python train.py --num_hidden_layers=9 --hidden_size=448 --num_attention_heads=7 --num_key_value_heads=7 --head_dim=64 --intermediate_size=1472 --vocab_size=3772 --hidden_act="swiglu" --norm="rmsnorm" --norm_place="pre" --norm_eps=1e-05 --positions="rope" --rope_theta=10000.0 --rope_fraction=0.5 --qk_norm=true --attn_scale=0.17 --bias="none" --tie_word_embeddings=false --parallel_block=false --extras=["some layers without positions", "local attention windows", "gated attention", "exclusive self-attention", "value embeddings", "hashed n-gram embeddings", "a smear gate", "an embedding shortcut", "learned residual scales", "skips across layers", "capped logits"] --init="uniform" --init_std_qkv=0.0164 --init_std_o=0.00385 --init_std_up=0.0164 --init_std_down=0.00385 --optimizer="muon_variant" --learning_rate=0.00693 --lr_mult_down=0.7 --lr_head=0.00394 --max_grad_norm=0.5 --warmup_steps=27 --schedule="wsd" --decay_fraction=0.72 --decay_shape="linear" --final_lr_fraction=0.0 --batch_tokens=[16384, 32768, 49152] --max_seq_len=2048 --doc_mask=true --train_tokens=358500000 --max_steps=11937 --dataset="wikipedia_en"
Each number is 128 + 32 x the weight over its row's rms, rounded and kept within 0 to 255. Layers, rows and columns count from 0. Numbers have three digits each. The size before them is the row's rms in percent of the matrix's.

# down: layer 2 MLP down (transposed), 1472x448, rms 0.0256, rows 424-490, columns 0-63
# gate: layer 2 MLP gate, 1472x448, rms 0.0695, rows 425-491, columns 0-63
# up: layer 2 MLP up, 1472x448, rms 0.0719, rows 425-490, columns 0-63
down424 102:000101074063103061144128127138153131142117159131098139142137141163140128104135086135166104074151146133136139141117074092131077194158138153074096133129158153128128100113094156148139168116144169
gate425 100:046121184152099112178150115172130137100062144107124108138095103097117118128183132091118131143162104142101130125134137156116103102150105133118100124135106141114132132174163169077110154114130121
up425 104:082132177151142159155146159154166091112144132109107115145120078119147122112130155060120121116206132117119142113129131164143121086135107153184110078106106167166159127123189132114134103083168152
down425 103:163104157108073135147128106085137141196059111102087111164146105140114115109111185119129093079151149091127106131148100102134139122098178108097165086102130076081210103150163137160083094045102127
gate426 103:085098113117124044138152100159103062138065175144098080096182172121173099124108136138151139078148151105142160066132173148139147102094165129078167120137135173153156109102136133118063079178125114
up426 106:178156163104136109132081122111158135179110077139111165036112128132155048088188128129128147121114085104121155111223150141074143125081139116083130164126128160123171153045103142079145089095138130
down426 100:156101148101115132136155146165091140138144133194101100135106156102136163100101121115113186141157168114134127179159118138099152108140151142082161083220096154127099078112065140149085097162134117
gate427 107:160088093140201092106128112159157117147056141125069082119118093075133137123137152141123140128127144118141138165140075070066115099138135127062091165110122075113152151106142128132123107192126128
up427 105:147134050108133107093140162133170156148119096140154111142098154111099059160106092102154165103118111116112104124151119086110204120174136190165165100076087072171114089159157162124136112105151044
down427 103:136146157084085134121144091128168152124095152187151145104108143104105160150127120148133128107128122163090120169162147103115152127182140132157123043104088124087142135118069144154112148149157093
gate428 106:153115114067115095141133133147149153132090149120091094142091054156168105072123148122155095164175168127122111123108149111073197180093080125122072099151178099155134167121150137148136184152205137
up428 105:119133178193110173116107166142122131163160146196087131154118121168153179041148137150130150026147180111115107059145097117158172153175091076140067141179109162101126097189197183071100156137140163
down428 107:135072189141072124147129132119147144088139133153143126171082113113112155107165070119173154145114136088130158094113109121170150167113119105128144118171140178137184137146048099137141162117185165
gate429 097:139131069139137083106108157121129141171108081138159138163126101127176185082123131133061134124167167128051159109116140141182134049180137155131129131120110144120109194094084123180138076142091153
up429 102:146134146126132070115141126160127152157100120136162149103109099121168104173109124156123154145125157149163157125150118113187118152143112155145125068118084171102106121152143152171177099142071129
down429 102:120100146127080084120083072128146117105074100134177143096214165144144128094118098101143115134150188093112121101145114126145169168137101122127122097157078133155080124153148164126159076114107088
gate430 097:130094122109146123128119114150075138180121157122142157135110112123169147065102140132163140170159092048083133164123134091178184163136126162132120135063123116149095170110103101115111144088197115
up430 091:091146155149090126108106175110164180053111149092121092133099132127098128117134163107034116103120185163145102161118126188113097137157173107098148121157118171080177099139168134153161149136071116
down430 094:128131140112129129084096111134072177084069112115127082137136141124110153131129118114127159114099146123116130127103115135159128088116146072142105125119144106136133114137154083100072106115090169
gate431 104:171075136100117173137137115123132149078117171169144105107149138102174105108103084079124148081117156175171093113077134153123139141155138119117091071171083141125115119127198168099156056154143112
up431 109:174072057118156174123189133140066111101110062113109132096088132144163125135105171072127147137158142126104082089153059100066141111142110169188132154113155136146112092108084152159086171131064145
down431 104:124148126113160130101185117088122110069103104187088096109172163176121108169102138073168126172123144082103182117117145100181110106121112077118134155204146122160092136128124115129112112111144178
gate432 084:107186066169071184163148148049102055135087124146134139159094160200114093077142148171048192110172130097075126095115131160139148064122099079065128150081194163167101105141109122151110148133111127
up432 085:154113161114160088131058151171137139091146168118099110148141094117167161150135120094156071140118163139175133217115165143152082196096088167228144053176110117063138160117163147118128135158165146
down432 089:102084115104110143111151255165096046132121104094155128114086113155165092163128117145100170139123141075146166134131184118108160191179089086165117089116163185140102125140100130149136139086113111
gate433 102:107086080171155121116184104135146168150114089169164102145172128168107113159180096192114102168127139154177096062113108146170124102074176137114090090122155076125168168120148117130098174123129183
up433 104:169093138118208170119121170073100118155128163073117115092158145144133051170112094191114090174150150107112120112134159142109104129134213136119092104112123124141117108167152101124119147110097124
down433 100:099118130125082133136093084072099141171089145153117104152132136085122115134097130126102083194161136106166141149179152053127129133170171173099132173122205130139119154138145121119136111140140138
gate434 099:112180136156134141089119149108136140143104145101100174134077103065131129151159132111142096173114131116140107114073131150132132116169163131091133117097135103141098115136127109146109135090085112
up434 098:123154173155150157104105158174124123144118155166092141148155129116144093157184134176150129149153098166145104112082092114148129115098195179065113148109124153163122190137156123128145075178083112
down434 098:134089139115152136133138129134146106154105161137105183136128136085129133131113091114135118193195192078127137117151155179162135120081135190082113206158161127156106073181135116153101105146099063
gate435 098:149130120109099081135210132136083150095127132137136121138125141143160117146103130132206122136125055149068075134168139132171187124163112136202129088117083132113162167125215099136094128127155123
up435 094:088087132120146134142136152091170145127115115092148173079132125133060117118176092134029124132107178139174156136129090130117109115114166099102115149085154093189021091105003112121150146121143126
down435 095:123137142218146129132164113123113130156183153079086104058145092166136126139151077140122164149190140056163162084147136097114030152148121071067132188119146114156098104159087090133161154169153116
gate436 091:129114144118103184067068114153074166187136148085115101164184122154105094181137102137071105120148078118113103167185145142170091117087134138161077128097077076105125177062173098166092094126188124
up436 097:108077129141175166104056127116116181182169121076168132156178120145118144120169116128101163119195094088064143194147167162142112124134118167114106091107200085132136143071084123172140123187148085
down436 091:101086105072068138116123094122179069118173140138146102165134136096176094094109161134087105133168159071101154111182139131098118127113165143147102183121115130100149059099046139095129112109173094
gate437 097:149107121041080182107149163105057154093107229063105096155121129102124166168165110109051123140145153129141110139188118162118136130095073190148110108108181190103118147134090125101118110147119135
up437 095:106155164139158096170134140090125193085064155150124092122113120111080089128181131133083151136123123158134156117147139155147148151104109160150128120065122135127104138136128110159162091184125092
down437 101:121109131145138171045108131091152077106127127137090084134143132131161112144130185077088140064109085079131104122150133128076158169163129167098147157094114112121150165115129150108128198161164078
gate438 100:138149173128092158163119106133125127115118122130069154153115105134121110160185150159122138137072154127121178197136072139132153151127150107121065180126105183077118126096100088111149110087121185
up438 095:098138159123065095129122201123122116187119121114133105144123113091140156095102123081129099139158078121123059096111169176085135132148137087159121147091179142201116094127140138157109118157162135
down438 098:191154179124145117124133128109174140114131128122135075107097115140161108096132118112111093137100127088088146124184139116125123071151115126083100163140124106152154128114145171067127069151136096
gate439 107:138142093126099126146141151107123170136089147067106132126176122155174164115164206122103095130160088127161152156119122135122118117161090152120136207127151133136118097139132110163102115093144170
up439 106:152132121159085119098123139143114124118181111171120124089076107080114124212083044150168187105097185162106098123056123131107144181037173076136098068150107143058100142116161145146152129151137124
down439 107:110158150078128079111133072113132133067117124158119103119069107148149112140070119146132137071211134140154181090173116130143178122084111032159114108144176143096151103124140129129155133134091094
gate440 109:062057166154168136148104157128107114141150119146141139136101131079159138145174120107047082190128160102129130110179172130092115091150120180158140106141070155138126197124095072167154036134044102
up440 110:124102173133108088168149146184137148148131102091135106122082135170159133115180132159070140096163164132160131102163145104134125194147050138093155088117149075104164121109138152096164110101184115
down440 110:048153120181076104101142157168153153148117109153139055133145148101141064104105159181110140113208149122106082161124096176169120138137087180127130149164156160100137077184093186106177127145153149
gate441 098:114110098103135101170175162182104082175142089137141116196095102144135115155192127123095203104066188132099100194090136151149155153146130175175140170137106113074163149099098088115112118072184171
up441 096:146117127114085128129170189137103139163102071122127117189122108202134120139182133177124196137083161128104115150120129122189175119154100144200170142140140123112178123131095044118067125142167173
down441 096:151164103193126163160082127108141143169175160111149166094188172089099130147150217131126149129141132111101107094112133143124131176168110208096116147131137103162110048116081132190206147112135108
gate442 098:110115212102136115194113072104105171194123158067130084090165143098161169176151083135071128135124131156127136098100167111176082115170169070077127154139099111120112141096154105156103125176115134
up442 094:184119113150105137092113156110154147135170102122066132104157091131099161138083139109144137076154134117180078126136048143138133164116210118085106134147118128082049174194135163120181125119111134
down442 097:085141122070131139097165187145139136168143156126107076124179100109169134109119143150145104122161110105111158092163094135129080177145168140081094136163128105124143127136105158138153085105171051
gate443 103:149172109203095186115120155128137119141112200111101120112080138110137091121102182145185077124174128128121117131100162159122134111081107185129143124150179135139104139177057121147112129132126078
up443 098:065146137098186112133155101074093142188137061122122117132167137125091084146173092130041075130173131132137105103085157119144104123173139112132078144131115126152145089077115154112114127156118142
down443 098:176151209111150154159141171184125143151134055104166158116106092142138124031089079112099099111112165086194143144143156148134095149180115177149124143100149068151125115162116135106131107092096153
gate444 101:136140124162109138104205119164152124175109082166198178073153078121126087129117106182165112137167161111140120024113141125087122122250133101128119130115138116128155090130165102200125211113135129
up444 104:137114115123140146138099116106115114090182140126087096095089140124121131146114132092122116153069110110108112154116103104177086148053129148126117143165139156092109191155117154109136131133076101
down444 104:125155117150122093125217135152107124128136134177139143126127051162106158108109145160160174115133123158114169201129116124095127120102165115119138111107104173131156110129099116142102127143097069
gate445 102:138161146156110105112160128123120137110132066146100191168097163140126115158107069108109059149102161144090121128109135131092104124160117141128173123187209157092095149173113147105073196136183127
up445 103:155135118154135091126090073144169079121136148111142070097112127138103154134123159140113202091115027125148125143108113111146085109129106145119195082116116139158159104106135071143158039098085104
down445 103:142162103044084130168131134142141115183133145064166139138152102166109194159174135167156158139145093107194156147105105156108157160126159118078160196113128095135166138111136134126170060144103160
gate446 097:104134157219171181167159110110141089118123099131089111058168149101130139129132082111105091137144148109109101083112124150090192119112146144179153171127073081090100128183117105128123188130126176
up446 098:152151123065041115162110174120142136119094170126156115116090110115176127119110152100138179123171141154206150160144120116151058132133102104083110089089107151168097082160128134146169072166091106
down446 100:066118183124138126127117136063114111069174150147099127080189061149143142131106104131169153139136112092083149167177149121147069058102112135100154088122061142129167147159119154125178163090089182
gate447 100:095075112156146185070120139156186090108097105102146110120137134132126142101144102135124118118089126109138145155141121095139096087140125120121145129133105104119080183100222060066092084101128135
up447 099:084059101114114145121149093160166121150114129109114115135128125107124158144136127114122131134154152157133139105207135155113161099115111103169146088145115153113178120079128115114126149160172173
down447 097:100106178125187100105156159163122134110114119125139079159147104174126095131165125118144139147182171140135067149090101120152103153147200092109162109172129130088159137063083197191136074112123156
gate448 108:187132078094111047098139148133141099118158110208158199107171115104130172138165074184108132113113166087093117172134126074121151148163129121058095158122113113114116116087084129080136113135166154
up448 104:120114048110126068104160136117181170094138144187151093142173196135083169079161080175124106120093111099117112201168183101147161151144107121054129099116107096121057169102121045080145131166139174
down448 098:105217119179130124105105085133174145086171142151167142181095150155125135186131147136115167140192153033107133098130111140176126103123127162126120192120105064091118093077048117100165140092170094
gate449 098:105079122122170175064162184134105132114172145119156177171127134119131093139147166060144127182164118054095105127151169154158130057051118125158200133119194090107126123170147086133086176072110167
up449 101:112155141137087085117103117126162113129169178111101079089181172152162094179089141097066129110190146101153135124091097113115093143165128125097084107123042133166112162135080144139096116130176135
down449 106:104118131101120114105118175114119150045141131118139106133106170101083161096062132083143105149148114132105127127122127063184067134137113109077132072111136166130123124150110122093130150141083096
gate450 095:101111160121086113145157104165114161124110090134155101110130144154091051164097034150187155085091112100142083112155110096102136122108131103152156125148143133184150146178091143104134136143090153
up450 102:134191114183119134103123117164112069100182114170145134115086118111105167113128177122119192179141123155088154144097144149078129138117156120100094148107161141118157203123136159099125114114131168
down450 102:123142136079039087155129211164155110143170112170105125176080101097080145088144129134164154182145092104094164142141117145084149150140110165090070204114193147132115168100143165108094125197175130
gate451 099:130125076106152133113160081127120181161126104118108101174125150108155119135163071098100093114127108096153117170160075114115170159130116158124117159105115107143114134065192142175050119151102131
up451 097:079158089208174169070098103108160111191128077117126122193131125142131149082159094117116136176154214102133118134172126082043172169158143130150115137194128151145129141114138126134136138161189127
down451 093:139116120108068108207180166171110148124157116128078079125144144118099168156085144116140071112208087145143142141142101139105145107078130165096146108091175133140143093076121125099131145144150151
gate452 099:156086098130165137091148107134172121219162165141185169156113146088119098099127100095092101130113127133111208125142130124130138148122066099122131160145127156132163145123127161090133136137073134
up452 101:113121118091099096136150145144063082074143098112104117042124119176121231129085132119129149101125188210110046080169138075122126124144150144080127093138167112149132117149134104140123142077148155
down452 100:139136119066095114121108119086131101122140149114121065118128148158155235198130120175159152125141103127139158082122107113108120089170131114165118147160166127098063151125128054091148089148154145
gate453 096:102141092138159133180124093119147105110122066068104179121140162085143071160117128161100160114164102081147126125139101148211123157133124124112109167109122133099159074081098159121176185106085140
up453 096:099078173100089136112139132127136078141157173133133107104151059107071095122035105114116136166114138172138151124107147090079136085058153129100156087103145123122118141119157081089054107147149112
down453 097:159123188120097137066094131093126096129168204125157078113121114102119181082109098127123119206148179152116132102120074099124143119101136177152148113149098089182165111123177111160092154193098154
gate454 101:149146132088102073141088110133138134125107170143161168166125099106135153138170119172105185106126209138144148185155129163154144133184195055132097125194132114140113163103122098151072038098092140
up454 103:196105098134127168157089086122114120146127100131109108134067138100071170157197103121143163121112098110163137135159130087123129198156132143124114154169111079154118125119143120171119134146125175
down454 101:171106159111122148145150111149116104141087131184129098138114070171129118109075079125164100101119136112099145096168123142107111153144116146165083151126147142144131110063132075109121156111078106
gate455 099:044079099129085095138124134175161220076134141125152171117152131139136109200096130101150114075096151123130116072088092080099149145145192146163084121118082096092101170137086135113120108108134150
up455 097:221149183087091121112098133132141143073177111114105135113129048164142119139147125090133128150161120095203091178160187145128094105120088050128130128144167139135135056118078139153136090149141112
down455 099:108136145150160162157109149167133156182097128142094131110123074212066103128116082131113136124107135134099091133107143083121084183126109151131130057085152118153123100168073151111152023136199088
gate456 105:134130134165157148103109146146128127136073121120133068092113119141175119121157126105128103123071114134110114191148142112181084123119128112142131178151144125217114188136127160163070142149162111
up456 100:152124129185122120094153119134128127097116123128137097150119070127141090117106161138150167103074109127089125178186137123118094136138130126176196164192120202141126105098161180116117125081142150
down456 099:145139134116146185112137089144104172123126195137161134182087107067105145116145150065171133143122102147122160133193132091121116109105123089141125098069109127081052087146103128152117131155151147
gate457 099:108152115138155155188090095121162108111093115056153205132041156169130155110166111183093074106145130077137152138166114105128094105130192170125100182139144125142129108092127148099135161138126051
up457 095:125120168137105124044148121143071088119132113159135129117142112106120114098091125079124147167132104182109140137092136150139136092167132071172163082087096161108123102184128111180164117135150147
down457 093:094164109163135139092143086113112206183177124100157082102126070095086084150094159103136113119155156205137075109125101160142182102119168124123102115157157131187179083072177121151072113103193144
gate458 103:137207153195107174166184114145178132138123150154076158090110134170063124147116105094139048115140124156120144138174110090154165155177106108143133158162134110114144200178120117155086102149139095
up458 106:102080113081103078118092155082050113136137123126143155178135165092207144115139157150116145126121173108156096109136145157119079108103123127113144114087136144133153072092135159072126143093134153
down458 097:105085060008077122132157179124095110213119043139149171179148097047166122097170108167106152203107104149072109117100122127142085138131136136151120157121143098165123150133162164104115121166096154
gate459 101:119179142148092100207148178149122189159097113171116111158106157138154179123154127095114073154127136138132023111111068161154168159122138153175104131105138112101154138083100096051101070121107087
up459 101:135092111067071128178142100136176152142136142134098096110090151104110126096127132121060133112109077149127104155141138133177134130087129110106141107146080188125192144149143153132116132154139179
down459 102:110150146149100188108155103122145169069109102113094122118157077126123090145121156072079135140060124065144174107124144103093075112138133112092109125163154157147151120130136065145134106138143072
gate460 096:061151064119094129080171063053121146171121124095153174092147145155164174195157144164146177153115171115098155139160176116133134091154120125121126132158111119110122171142116087090117202158181201
up460 093:141140140131171161127121150156198109146157105118138140167139080119153142076147160159138121137118148122100122049067088166133144141127159055141100143106100114098148143150147143050148227124136127
down460 097:089126155177128139070095211176107124162156163077139124158112113158168213129164184145165133074122165119145118122141121118102085074116145136161116113121112168109099129137207098092121125135128044
gate461 099:140184178089152164144108086178123173129094100088156204084149133116117118170179110186130141127131093148151136029169084112112120158156168120112100112151074123161175128148085108208112086128106168
up461 097:151123131087137138154122116125138181145154094079152147110154133108107101130128109180099131101112109136170137142117178115132135165153128109092128111146140113142130125169076099158127131178093213
down461 100:138089136134169130137172132127102103139079159121134212090133191130112206113077082136149100162074125155141099117096118137135121151127138215128124086125114150130169085109113081091122027157112142
gate462 097:131116151063124157074120149114085107119096144111124050119035200117117105127095079159072194127110058159144128170114126100164116118127130135158092115148185065127132173158115197142117142124074158
up462 092:144048087177135060149126137136159097079147140117124182133195052198151112152109151116125114073172138116141067143114161111176094136124105147160102133095128134122187115143095103117235080110147156
down462 115:116071134082152147121134169153130021114115143129103109127062135104117133125148100125122180174111138184087154146131136173129174129129137175121109123117146134116127155158101164100122157097068111
gate463 099:125139137150167117130158194090093112154065140089149155104107188107149159112083152129145118077163120142132120167148109141153115135098124132116114146116128147117137116146093119137164111110114129
up463 099:153118086161072073145068078177152145091143107108118123144122104056103113121127117182174132165061138063113092102129105083111142103130151141121062131079113116099116114063152142139134089212129116
down463 098:157142184138151098145146174105107091192156138092101129102118155090076091113140184148054109124124142092109101127154128130159104113102174161145156147150089118094138152109132137139149115130092138
gate464 106:181147106137099100159117154146145170113111202144180179080169173105065108068108125148106102164155119107118054167055133142043101120147163134111119188111100126189132155112098109153106159112113133
up464 107:132088148114171119112165115143086083085140106120087135157130108155124086135096157144108103071104120091167195082071118127164142139108140146184120133175130117120128135160126125150133089138166014
down464 104:095090142153147129115132172108100087101080152139140107118146078136141154143121131111123108118076094139042095146114178047183156122105090056100143124151097165103170147131213101143215166176070096
gate465 100:106120141094110179118124158139100129139179127137141159134103121119094140140142189051110070184132102132152071163136138066136089142161107151120184167185097179178158094186153144150197188161119160
up465 104:138128068168144113073130096064172132160100133114108104139181082174113140139082111133146158119122134106092123100151132165139155120112144131110094074132150072071096145101124166120124089148144055
down465 107:147133115207084126168098148143153127110141091121140153143139107141108122113115137121168153090184146131102177029147140115192107078097165088131126034091095092130097140101162101138142108125084138
gate466 107:059129109164144092090136157175140117182082112146054120135154112081172085174126137110142126141147049143150136149138121143170143116083118083114045125142127128104210168130132150149156115119134070
up466 105:151093131107119152214103080144123130165134163110109139113074098135158129168099125067145178130117054110156074153142137130131079135094103108142099133072131146130110122168149183102095088074118117
down466 107:126106115110129119108178119137097130137141064134153111136149118146127138146149139083128071122131138127095135118092083187113118133082102089106130123168162159114113148067156153171076124118157082
gate467 102:122137128144123136085156122117187107150127032161145162115093148143200052163084157130097089080125164079114107093087067137174102110098119181103095093156100132105166184134054115113079088144099142
up467 102:130135092164143132150129133117141100184127189138140156127137095124112162090204086132118102131172074124177167130177144141078129082097065107144111143084140087170140087105210190153219128096193168
down467 099:161129139096105120131115134066149114098098178192088099134114214147128150115145110113146137167131141193124098107120099080096109080120179108139126148156186119099119093090211144120129124119111150
gate468 103:057175077098139163109079165096086141200094163133123113146126128123175150117167133080079146110152178106074211065140169125143142166169126101105106156059131147115118171107182177113165132128081127
up468 098:160116129138069117139132053162095176142141097103108077196101072092092050111104192127114128152163086153152129136119191109089091131133183164148145118101137100146100158116097064094109120119125151
down468 104:194164178098176067190078138106086184096097088133109193137123103169146154103139130151093158107099156111117102140075156113103088078165112130117126190119139130180057151134124116117130071138082174
gate469 096:133135127169127147124106117156079123177074170131149068097155127140089121143121186123102163147092064157141088126111160149123113097134145078137117185142174046103169146111152186081100160161143110
up469 094:132033155064137068115088163130123101153160127162052130142145068143087162153169139086112127086116058094150119092112149139130129102130102141122176083082151121084178129127118078157097117116048102
down469 093:179141113124072145139104159144151144124170176134142179130115116112178100105145120185121107101174103167120070144206114133145134184119068126134157151112068058108081040091044158146130112106228180
gate470 096:129088128121057121184138158118134078117142078141121136108167134140144187116141145181098147119143160141120131124181149086134121096081109148144153057122192088157135177144158140109159124105145162
up470 094:213117092134049106144122139129160118126125121132189164087143107154126166138129182167092199075131097155110091114168106154075083164071142081123102083164143163157125142126131113166176129144136099
down470 094:101138149178176122128101047072117120127128176162112162179106151126133156157096171124142082101109117157118155085153117127103124135142138092185079203158115156047060137119115147135115163141126171
gate471 098:121138115128132121186142138113162119201161168119123186060129123099176140119094122138129169167104160149118126129103108083101122127100116095085166120078151166148145184126150110199114113146145063
up471 100:162080173078106135081109098152147127183148125149085130077133081181139109147142151157151132060077119102075144141143165062142158146120105089137110127174130166065136182126196164170187130148159155
down471 098:127139093117131072132131173105112090089119114137126112119110110154167091108108147133132162147104064095092143094103118101108145113186095129112152110083121217079091142086198117154152131156122081
gate472 103:121083160134152127122131046081157158165140158074120188150137106137188162063106073130027118120128125162144190125155081118138118103117101085135109132115132175125094135121116147067089068143112182
up472 103:139122107117099158137146109131121136204106128161099125120137092160107106108166091134121080132047157121112105149202136160154126114122154170149112157135168119143096141140113119097135133124080131
down472 100:115088183168138123082100125082139131125127091089135060050073117158165130168179155157103178085059100142062151155178100102107160109132070125104120136148059123097091108084162122249149110167138133
gate473 101:123085109132121095085128099110124129191152116149093141073144107097174104100093128148167115110199136065149100117156195115096152112171107143129099120100136048170082117133131122135143121140100113
up473 092:138073150115129126091146121095133162169160173130097122103163089116155135082136125148110189178194098072157061152109188116137138197161149071098132144088130120121125132159145126129112124102107189
down473 098:149109140170113090152147161120100149118104180106129179121136139135129120044131147173094116152133127105117109146080149078086133101126145143127143229092098096119162138141067081149140118126164136
gate474 103:179140128119158112183170133132097109184055134213162104069132097067129133105156179128080154122183143158133101150093096139106135115139203160093071081086061099113087141159135074102154140113138187
up474 101:094110075131102088107107127193164102172142121153083147144061157164084128153149098168150149075113162130203171127104081075110172134101114094077141146122148137159088096159115114101067158142106120
down474 099:123160078127098096131096131114159196119145153079124150162130104168103175118114100124084129138192155173127128155103083158111126136168082175095080155118126126151143081115125137103103116151145158
gate475 102:114136136171135196186105134169110124156149057151153115109107098115143025110061123151170139153137098129092168158134121109132133124158100070128157076170161121109111145185095122124089079060167159
up475 103:118157092025083059129083142113151132107153172089089092128067054066119203128149087160084099112118140151171080121127119185113102210124163092118166214158100145097117144153128155101137130202158118
down475 103:152133167150165154141161143119142130152107134101098131123152142103098105138152123114094125191116154106155193174070093146124127095133085148087158170189155170128128131067127117146100140157111164
gate476 106:119081104107085161120114171112110153100109132135110114151126085149116087124116106171089097196101113131128135210083146131140101083089089172167178149129080130133110130168136100124197128158162115
up476 110:108145097108094163107138124139100179094096138102129171125138090134085132153115143158150081150085123083147129097100133151102109106105072142168196129136116094150140128169129108135242139143172123
down476 109:200148113143167156097140094103155133149161099141154074163113141157145166125121123148125122140139159066169118139075114128121168091158141121145121188223098168164143086126153151183139196122067106
gate477 101:160255132113155111105127179159135118156107149169177116177106141176124147138177142126114138096093123126132089144163115144149205154175115118153152077122086136099083139102139226128122146090134121
up477 107:097089143118109163217143135105137081100110131124037164187156121139192096142059110130085078163103196140145109164119103134081093106158120129140085107101174111140126190126107126108071138147130113
down477 105:115191137117227161138121104107143150086100122141142118087176142111115159152072134114073156071122124131061090118097103143126131093141138127082154104139132191122117116142096115129163181132123138
gate478 102:160134066173085105093153107151126091169101138099143135036113102172159211163128119130154163143211034123190155102162119126144103180133086128146120093177124106178089112092104124191136140130171156
up478 101:158196127134111077117165111171105118096096138098118159070176134131147128142164157183154172124126060111190183134123147132184111179107150122167086104182084099148130128104144151129131135128117167
down478 099:188069167208130111109179131104109103151114183138160117143191128174138168096156091099157100148090097084152140126047117097104158087152096129184139084151155132167132073127128163152126094105205135
gate479 096:154151121185084148121167177177156101172093192157113088085129105117056161181146143078143176084115121108136136124134056080187140211097125137139144123125166167157124147174147125159157096111130124
up479 101:092168099128170151155150092115141149175139111163083137127156119121147147122134177094177086152135110152148131113094097088125130188077155138131153129161111171169129134169102152145157143118097144
down479 102:147150137193099115148141131145063175095126102106159146077152107141097147118089139112174071126073107126119100149155104135137144186097103157045131158185160130126101136130158147161156144072158049
gate480 098:089137108106178153168170036155083157113157159079150093113070088204195116104167154105191173109155143144169114121150128128094119069176136183135102217124162167148169101206121090146089184069180135
up480 096:101101171144096112133083172095140110112083069136093183157190109116072171138125125171069096179141151092089129144107130107142144136120073080175099111123117112124102177114126168129152069152166137
down480 101:111125098112163147127128135169070176118107135075096167104136124167139151098114126142066064126138080160133152034102128094085096164063059143153124168194165130109143134061126154155172143189169139
gate481 102:149210126160132119131160115127109137118080093097142193166123159068165084086136167103136126102150176153109054115175098120130137110133107228167095143151142072106144142065131170165133133149097149
up481 105:141153161139152132150122054144041112128092157132109151150128075132177095132100180093073119077129131133090142139155131131108128083114110121180112146187182079146159120116111123205139124121147128
down481 106:140123204078107141168102090113124142177094088137155112211142141084111156092116160146138123133135101097129085155162121044125102088141118123082119087162146079150168181138147074239100091132131140
gate482 103:130140124086134167230157115163067206113107097168163168124139159151113131176066119193097173150138093166126104134130101087124183118116115121159174137122047114147079094092145119125186129163161138
up482 098:158139170174133153107091183074108110102124187096101080178145161097147122087153110138169142144148126137111130105155100139135136131106200122082149168142161086148091145129175184158103134141069123
down482 097:071159090050111124166125071157204171100108168177072113125157136150069081170133139129179107096149133136156150121099127087054163114133109130116196107150104133130137150127174117097138159101134092
gate483 106:106124120199126095196135117111157108135127111126141140066139172127168087122137109183085178103082122079072115169109223160131067078118095099093100135188201118150117082106117077154174144121120131
up483 105:160141170152115125137142161130184130047140112141145107143098106172108135107172130055173069138120154130136110204208107149189172131118035194123109162094128106131112120155133180144128103085135125
down483 103:172170136116127153128113118120120131113162138199107134102143139110142147142136154162111148154124131131171131071118096075151164123113144141173047068151173146146138141198038111091147105203122141
gate484 097:088142103174085167117173134118114099181144120140143136101161137133104136171193156143074126121170075158156103094098096109117128124173116104126117088076116100142147156111121121129088106146131169
up484 092:069114106132125153083149166140163130150120135166110131109149204164141146157176155137089103163146079097152105108112135103147120069193112083091178113052130096120080121124173073051125123116133166
down484 097:132124131178127138124144170150140132161163112105066140125217116138112115129147122112175139173151111116127103149156132136094174085134116082161107120126130127161149122162158112135148118169146078
gate485 108:093131112224045110181108132158193151203139150125113062125100134139070160162174082143137118097129138161122148146176107144103099113132134094136121153177108115141132131111136122151146162151119150
up485 100:138138071167121142090115094059085163198146161101083105150195149122121147133146154138126143093120160073093100099121134148174119163166115065165119149133158101123144118145129119153134095135131108
down485 104:150130128114130116102145169123144153129071144091085102185193142157134199104100119176147173119161158108093152122164078110152122146157180164114108154122106156170123149134090151094105137121112115
gate486 093:056122094149108107131171149100180136113162119124113114124122162168107179108133100120217143138108106176093097085078142106107130101169131126126138168100147195112134111111167140145130077137149203
up486 099:127183042151116067091124117163096114148143109116127098145112130112099140137071113123151131134099153100145146116128118132153181085169072078214165139169150127116109103111133113154086168071167142
down486 096:140120176126100154113145180174165203132132121176158130136136143124141079133092175116146162150077136109155095113241097144065129138131135142084128110124110080116071145161145122134107135111126170
gate487 103:112095095150183118143157096153107128165166139140087074134166105117079142142123083248140171049133108074071160040185113104149122176186123137116111162192072130107189131176141120197127139094132120
up487 100:132119126182106156107157077123172119147187103161090117138089083133098113121158119116179165075122175074091120124086120197163144183141187130096181113165152143190158190150093120075122131159133171
down487 096:172132102111072127123120084078137128095179146084194146127162158110130139124128129163105103131138107134136136078137128153172057086138190107091135088084129145106137110106122147140106085130142111
gate488 098:130150089168134116100098095143077089114037101123144121117119111161125151167062051136123134138107093094170173140178098122129099141168117109105134100106122133202130137117106135133071118160095145
up488 098:151140153057186102149180186116181175113204159130160153128131163125138137146170165128137158137121142111135080155109126185176068091149161128136063109131133103157134127183125130144205128140056154
down488 097:107131116111065076105132160128100171120151130106091146155100064087131243149104164121074098114133157084138105127134151132125048158126151115175151092098113135132120119118086129169141146109025133
gate489 096:167138057088120138123142100125141122101101059124085119113121102126094126154128123124078154107176095099144168133151137080145139116161092134105184110109157089137146091119094140101103035232128173
up489 097:105143086178135167150127137111145169138127069151156137091119087121127191076189113142098144114161095126135160133147102103180052087139136139165170094129107102133179134109102200008125047133170159
down489 093:092136138128172086080137130194130085179136068141119120098156133139040180088156146107140172104130171153101073120177122125135127089058133136142144102128141157151152056111114129118114064140089045
gate490 108:110139159157167079135106114212107163149162159102132077124080074102186134072119175082145142156076133172189162092146092103130158172115151146114149120142082125103106098136077092168097103145144081
up490 102:105152159117174093069111126130099082130112127121143122087120117133137127110109219093168130152048119107156140047116118094124151154132148143140110138107171112140108155099123183153128049132138115
down490 100:126108091190172125183144182121097160152163167167130159099120186114108165026112149071143095113171128143131139134128131144054131158100137178121123144141128180115137110161155170174142138103158107
gate491 101:107150153128097166099141204147132157132143125158099112167102089077144065119118141168118099136102115142119144104150095106102121095135128113125118177096129069073105194149143056110080148122187096